From a checkpoint of a small transformer trained on Wikipedia.
Size: 11 layers, width 128, MLP 256 SwiGLU, vocabulary 25888, 8.46M parameters.
Architecture: rotary positions, normalized queries and keys.
Each number is 200 + 40 x the weight over the matrix's rms, rounded and kept within 0 to 999. Layers, rows and columns count from 0.

# up: layer 6 MLP up, 256x128, rms 0.314, rows 227-243, columns 0-63
# down: layer 6 MLP down (transposed), 256x128, rms 0.298, rows 227-242, columns 0-63
# gate: layer 6 MLP gate, 256x128, rms 0.304, rows 228-243, columns 0-63
up227,198,213,170,207,207,184,206,198,110,195,180,192,220,217,177,177,173,238,158,153,187,165,230,206,163,214,173,188,200,213,204,261,197,269,294,231,227,138,268,209,165,270,218,193,195,211,212,193,156,231,217,174,108,236,202,245,207,216,207,215,200,133,136,202
down227,228,151,187,183,223,237,245,164,209,202,164,244,264,159,217,135,205,197,225,194,263,186,213,233,193,308,155,248,241,202,228,171,188,185,185,174,162,195,239,143,169,152,220,205,139,235,216,120,185,152,252,209,242,251,164,186,212,173,222,257,180,263,206,196
gate228,285,295,149,209,273,158,133,146,218,217,159,225,168,245,273,231,239,197,251,293,222,273,162,230,189,181,212,206,183,163,272,241,240,188,193,266,191,163,242,237,98,193,148,213,209,221,172,204,222,152,181,163,180,259,192,189,281,272,211,221,255,125,195,133
up228,210,157,185,148,155,230,218,196,167,230,213,209,216,215,234,283,140,230,237,123,156,191,212,222,160,192,266,187,169,272,127,111,107,195,151,172,149,288,184,253,197,255,186,217,202,222,99,245,161,194,282,221,198,198,219,174,161,194,197,227,154,157,258,214
down228,160,215,180,235,257,195,233,145,200,170,208,234,207,174,165,140,184,202,212,176,240,192,176,219,191,246,200,177,230,163,244,217,237,233,191,173,343,115,141,226,216,123,199,180,155,108,171,185,202,211,125,164,164,214,219,181,200,183,232,242,198,213,199,257
gate229,259,106,215,163,252,258,240,191,213,183,155,193,204,151,168,236,271,214,171,184,223,132,225,258,119,171,195,193,179,225,212,221,158,195,173,235,242,233,232,201,197,219,188,241,191,206,187,197,278,204,228,206,247,202,187,172,179,148,216,196,232,261,272,190
up229,202,233,159,179,245,180,199,175,212,200,162,149,162,167,219,199,206,204,157,201,232,284,220,181,226,228,204,242,153,166,233,265,225,227,202,197,173,164,121,207,201,272,237,179,174,151,218,226,160,157,153,255,240,264,169,192,190,212,241,265,185,208,212,246
down229,169,274,192,246,238,156,222,164,226,161,191,188,208,202,171,223,124,177,203,162,181,176,237,170,156,188,200,194,225,166,118,152,119,201,156,239,203,240,201,199,332,265,152,207,197,159,150,232,215,257,262,153,128,238,235,226,215,167,107,216,219,184,196,213
gate230,252,133,201,252,190,213,203,156,295,172,148,252,243,201,227,232,276,187,196,196,253,187,276,249,185,94,151,157,262,185,211,260,144,218,256,220,284,203,247,247,175,115,194,139,205,216,189,256,255,251,217,205,188,268,224,256,169,180,187,152,179,284,254,214
up230,166,189,214,193,131,204,162,100,182,149,165,154,227,234,193,200,271,187,299,154,200,109,192,257,122,198,163,149,223,165,218,212,170,196,252,227,268,163,207,245,197,137,230,224,138,155,170,233,275,207,204,195,246,175,68,200,165,202,92,101,158,199,218,175
down230,214,205,137,223,237,170,165,195,215,180,254,224,139,210,177,202,243,205,124,188,217,197,150,150,248,248,267,303,117,172,211,233,244,208,213,179,227,151,274,240,215,194,267,195,222,150,161,157,161,171,232,94,202,211,189,171,193,227,137,241,221,226,209,273
gate231,188,247,213,183,195,168,141,157,223,171,124,189,214,245,210,155,195,226,180,230,169,222,241,182,226,195,217,202,184,190,196,191,177,106,208,193,198,194,250,185,210,207,234,239,203,127,246,160,176,229,211,151,232,188,202,199,237,167,233,165,284,200,121,183
up231,239,235,139,182,280,166,218,199,194,180,224,249,139,210,165,227,229,196,241,154,181,149,220,171,180,191,186,112,184,227,120,192,236,179,239,173,239,203,262,157,228,248,241,203,270,161,155,118,279,201,191,244,210,256,145,240,242,140,223,156,226,276,219,221
down231,197,229,204,181,160,208,201,160,178,229,98,209,157,278,216,255,170,207,107,170,91,213,185,230,144,203,202,176,224,210,245,211,197,168,189,181,172,210,155,170,204,194,241,198,186,213,202,156,156,209,224,178,231,236,221,152,191,161,150,166,225,170,164,170
gate232,212,210,173,240,210,143,233,159,208,160,190,215,239,211,246,182,238,218,195,298,164,231,153,145,261,197,218,207,151,179,176,197,159,162,167,258,185,207,213,211,199,198,279,247,212,192,162,160,184,219,247,124,226,192,258,168,231,218,242,165,194,122,165,149
up232,155,170,260,218,203,209,165,178,203,183,184,140,196,178,213,207,121,232,211,185,193,243,197,192,177,219,143,177,208,156,243,193,188,158,206,143,189,150,189,223,179,211,186,198,238,88,156,163,198,207,214,275,203,155,228,243,186,149,154,204,181,209,265,214
down232,165,237,231,138,265,141,185,167,159,187,176,204,179,197,209,186,193,187,174,166,165,248,257,196,124,171,223,296,169,160,169,177,203,165,168,163,290,152,221,206,211,194,102,159,221,139,185,186,227,154,217,185,216,216,183,106,190,222,228,189,235,211,188,177
gate233,179,186,119,174,279,218,248,165,179,183,230,180,260,206,221,137,270,298,187,144,148,204,175,251,147,180,268,236,235,210,225,211,213,213,297,182,208,233,220,224,227,212,201,194,188,191,242,186,191,206,154,207,191,162,221,208,184,206,155,282,117,266,282,198
up233,168,151,154,227,81,129,184,195,277,217,207,235,231,176,270,165,196,265,176,267,229,201,134,206,194,173,209,241,189,191,236,218,127,200,155,211,132,147,248,217,153,259,172,138,223,124,108,216,191,202,243,245,152,224,160,208,261,179,166,168,148,169,219,140
down233,254,202,211,241,145,213,169,150,219,226,211,215,207,252,97,222,222,207,223,158,179,182,182,205,156,138,226,229,186,181,243,209,268,204,232,218,174,171,218,235,90,209,302,139,205,171,256,97,148,148,206,235,236,203,144,251,163,249,253,179,168,227,131,267
gate234,201,220,261,298,218,157,176,171,185,261,232,175,167,175,270,232,265,220,243,184,83,254,221,202,213,189,205,228,140,264,182,184,184,230,182,170,237,156,107,150,108,236,165,158,184,156,191,256,191,137,238,179,199,215,184,201,231,165,193,166,229,138,180,142
up234,202,151,172,161,173,208,235,169,262,145,93,168,170,163,200,152,141,245,188,247,219,160,221,144,234,279,143,212,169,186,188,90,227,194,223,189,226,164,287,184,207,205,169,179,124,98,254,251,169,222,218,228,113,167,286,228,172,211,138,141,214,192,186,211
down234,243,157,212,205,282,137,183,173,214,186,144,154,143,215,162,196,201,201,224,179,137,243,251,161,147,183,247,164,137,255,266,279,257,208,186,175,202,253,140,190,218,213,155,203,211,333,139,153,239,253,202,184,214,228,161,191,127,203,201,126,222,226,202,136
gate235,185,249,158,222,195,211,155,162,146,245,225,202,189,237,195,185,166,241,224,244,256,146,161,227,187,136,281,128,204,180,268,185,235,193,234,235,258,169,164,218,227,222,172,189,211,133,176,213,172,168,213,153,154,174,229,253,157,239,228,133,136,142,256,221
up235,168,214,154,219,163,214,172,195,208,179,191,157,183,195,202,179,200,241,86,165,245,223,221,239,250,199,162,186,286,170,174,159,121,215,136,182,133,193,183,251,168,219,232,184,195,178,243,207,206,213,215,250,144,202,185,231,198,213,206,167,198,172,234,169
down235,218,162,243,248,199,178,184,141,268,191,152,105,216,225,186,248,185,176,143,229,221,151,173,242,180,214,218,240,207,182,148,254,193,194,215,226,234,251,151,161,129,239,199,187,179,243,274,196,194,258,212,199,201,178,219,212,152,98,175,223,134,126,319,122
gate236,187,188,173,272,194,166,175,203,183,207,114,192,202,230,196,215,180,204,223,209,206,186,272,92,221,213,188,206,184,192,209,195,203,222,123,200,217,114,271,199,238,195,153,188,242,264,135,225,208,171,177,245,174,164,204,144,127,219,167,267,260,215,198,271
up236,196,244,208,220,253,176,245,166,202,137,234,111,135,227,254,226,261,257,202,203,263,230,218,219,143,195,207,221,144,212,220,198,254,137,138,266,233,127,171,255,164,202,183,236,255,196,255,202,200,156,183,189,217,218,237,177,216,224,200,242,175,167,182,269
down236,253,164,149,172,162,218,163,144,190,230,178,188,159,239,220,204,120,226,265,252,204,160,173,115,152,157,155,218,184,124,172,145,220,200,170,188,176,209,154,157,206,194,297,198,138,200,240,151,161,234,276,103,188,201,196,126,155,221,158,123,218,143,265,106
gate237,173,198,162,186,187,191,201,162,234,138,179,183,200,147,203,187,189,166,218,266,256,169,219,149,204,209,199,224,230,142,227,260,141,142,226,161,141,152,136,215,192,241,230,167,234,332,175,114,232,200,173,184,192,231,213,255,189,195,251,282,189,239,247,188
up237,229,159,243,154,175,160,176,235,193,135,189,181,211,153,152,241,245,157,200,203,284,215,264,209,234,221,198,259,210,167,132,116,240,232,234,185,161,210,221,159,226,163,217,130,249,187,188,208,206,247,194,156,298,115,207,249,134,185,181,193,239,154,214,204
down237,172,166,145,153,122,251,139,147,181,253,173,207,168,128,196,180,195,195,214,179,245,227,180,261,258,219,216,192,266,232,181,177,141,121,200,136,263,265,173,118,211,130,175,200,275,190,190,225,194,180,223,237,286,191,146,241,175,224,120,263,164,221,193,197
gate238,155,207,180,147,245,223,221,248,216,276,150,265,248,174,242,190,206,130,247,187,215,163,197,202,149,169,204,212,206,133,183,247,258,158,215,127,195,240,167,212,139,169,221,206,218,187,233,242,171,220,201,150,147,213,151,192,229,186,190,197,205,240,222,194
up238,268,283,179,274,231,174,187,250,153,155,200,166,114,183,181,244,160,230,195,213,177,210,180,153,202,188,177,165,227,178,171,141,180,133,151,197,248,251,245,170,222,204,185,172,183,178,269,181,166,176,178,151,246,206,151,228,250,166,158,267,155,200,137,105
down238,148,207,228,223,211,151,219,179,264,180,190,205,174,165,200,266,176,243,189,206,179,240,205,246,174,109,164,172,180,160,176,179,280,184,265,146,224,204,88,172,218,185,108,176,199,209,217,255,227,285,164,197,179,198,174,176,175,168,231,219,178,224,109,238
gate239,190,186,223,145,203,182,161,104,108,172,105,189,212,190,144,175,226,234,184,208,145,129,166,187,214,121,263,220,174,219,219,270,199,149,186,299,175,181,178,210,264,151,208,238,168,173,214,174,224,163,210,206,233,159,132,204,213,184,230,162,197,170,149,191
up239,133,225,161,149,203,191,176,197,151,188,236,198,225,237,138,142,204,201,135,167,208,247,242,211,275,234,236,223,238,209,191,285,291,237,265,171,230,168,230,205,233,191,182,166,142,165,186,216,188,216,172,214,114,138,204,214,139,170,187,259,172,186,218,165
down239,179,242,233,235,238,151,224,277,147,147,240,142,190,266,174,221,209,193,94,243,192,193,131,158,161,260,211,177,209,99,159,238,207,167,234,250,122,193,189,189,178,157,140,174,221,154,181,238,197,218,202,194,176,168,215,198,257,245,180,236,219,149,190,191
gate240,201,160,154,186,226,205,217,195,271,234,232,195,154,133,270,173,248,152,246,162,180,185,143,161,214,222,238,224,214,166,307,144,233,242,219,186,151,201,196,239,292,233,171,199,260,206,143,208,153,147,116,227,206,195,213,218,256,250,187,232,268,262,190,147
up240,273,257,184,239,102,213,203,210,130,208,268,238,154,179,232,232,229,262,193,192,147,166,176,210,251,217,219,175,241,170,208,130,249,240,185,127,177,299,153,203,152,223,205,174,179,167,262,212,270,197,238,193,205,279,193,217,206,172,210,136,146,224,214,266
down240,274,150,214,211,184,189,249,162,169,234,234,236,200,199,121,295,242,229,167,297,187,163,161,180,255,163,209,114,200,198,231,176,205,167,200,177,217,223,245,155,203,216,230,147,260,104,219,217,183,242,257,216,163,175,164,194,220,203,250,169,217,232,196,227
gate241,187,135,275,207,236,216,203,178,178,204,253,118,164,200,161,191,156,321,174,220,227,191,206,226,228,230,274,235,194,202,114,269,143,171,217,232,180,192,178,235,165,227,179,191,194,232,229,161,253,139,161,240,206,88,190,246,226,141,201,195,161,182,194,287
up241,163,271,152,208,225,279,182,187,100,199,126,104,173,239,234,286,206,189,208,177,263,79,128,177,182,215,150,178,211,237,276,257,164,179,126,262,248,185,206,196,249,182,247,302,223,256,142,178,212,214,181,246,151,238,149,157,231,208,223,113,212,262,139,144
down241,237,194,199,236,239,136,202,256,209,152,290,168,208,178,135,178,222,233,253,200,211,221,219,236,224,221,240,216,120,176,188,193,196,203,232,269,189,232,253,197,210,216,235,227,224,164,206,231,272,235,244,184,173,206,172,181,190,193,225,190,182,210,226,261
gate242,169,219,219,215,257,180,204,194,173,241,282,216,206,152,226,151,249,246,212,269,197,194,201,212,150,228,299,185,202,152,249,216,205,241,241,246,196,160,176,221,228,175,165,165,138,235,213,157,183,143,216,189,133,190,163,194,172,223,221,294,124,246,176,231
up242,221,268,206,208,154,214,248,280,157,249,200,303,130,204,238,200,255,188,105,207,205,198,241,138,255,207,230,216,202,222,221,227,164,248,163,178,193,199,244,236,203,270,155,157,206,142,193,189,158,211,189,237,214,208,181,209,149,245,178,226,217,229,179,224
down242,177,228,212,201,198,215,209,163,195,183,165,233,196,161,196,196,199,201,222,253,128,168,208,181,157,92,149,207,268,207,210,198,221,159,161,261,192,216,169,210,214,191,250,176,153,221,187,208,203,140,131,217,111,226,179,271,288,180,241,204,168,311,189,215
gate243,166,207,155,222,230,131,285,192,262,221,200,234,239,278,244,132,249,201,229,185,192,128,172,217,233,161,204,199,131,246,272,182,225,165,162,241,227,216,176,236,185,191,211,257,225,176,234,203,243,183,138,178,250,230,267,242,138,255,132,207,231,195,260,243
up243,251,170,297,231,166,214,189,192,192,141,142,209,276,233,247,129,194,158,205,154,204,187,215,227,217,130,183,124,240,211,205,164,209,227,248,200,198,206,215,209,200,221,227,169,263,245,222,285,161,210,220,231,169,137,152,230,131,239,189,157,126,185,158,218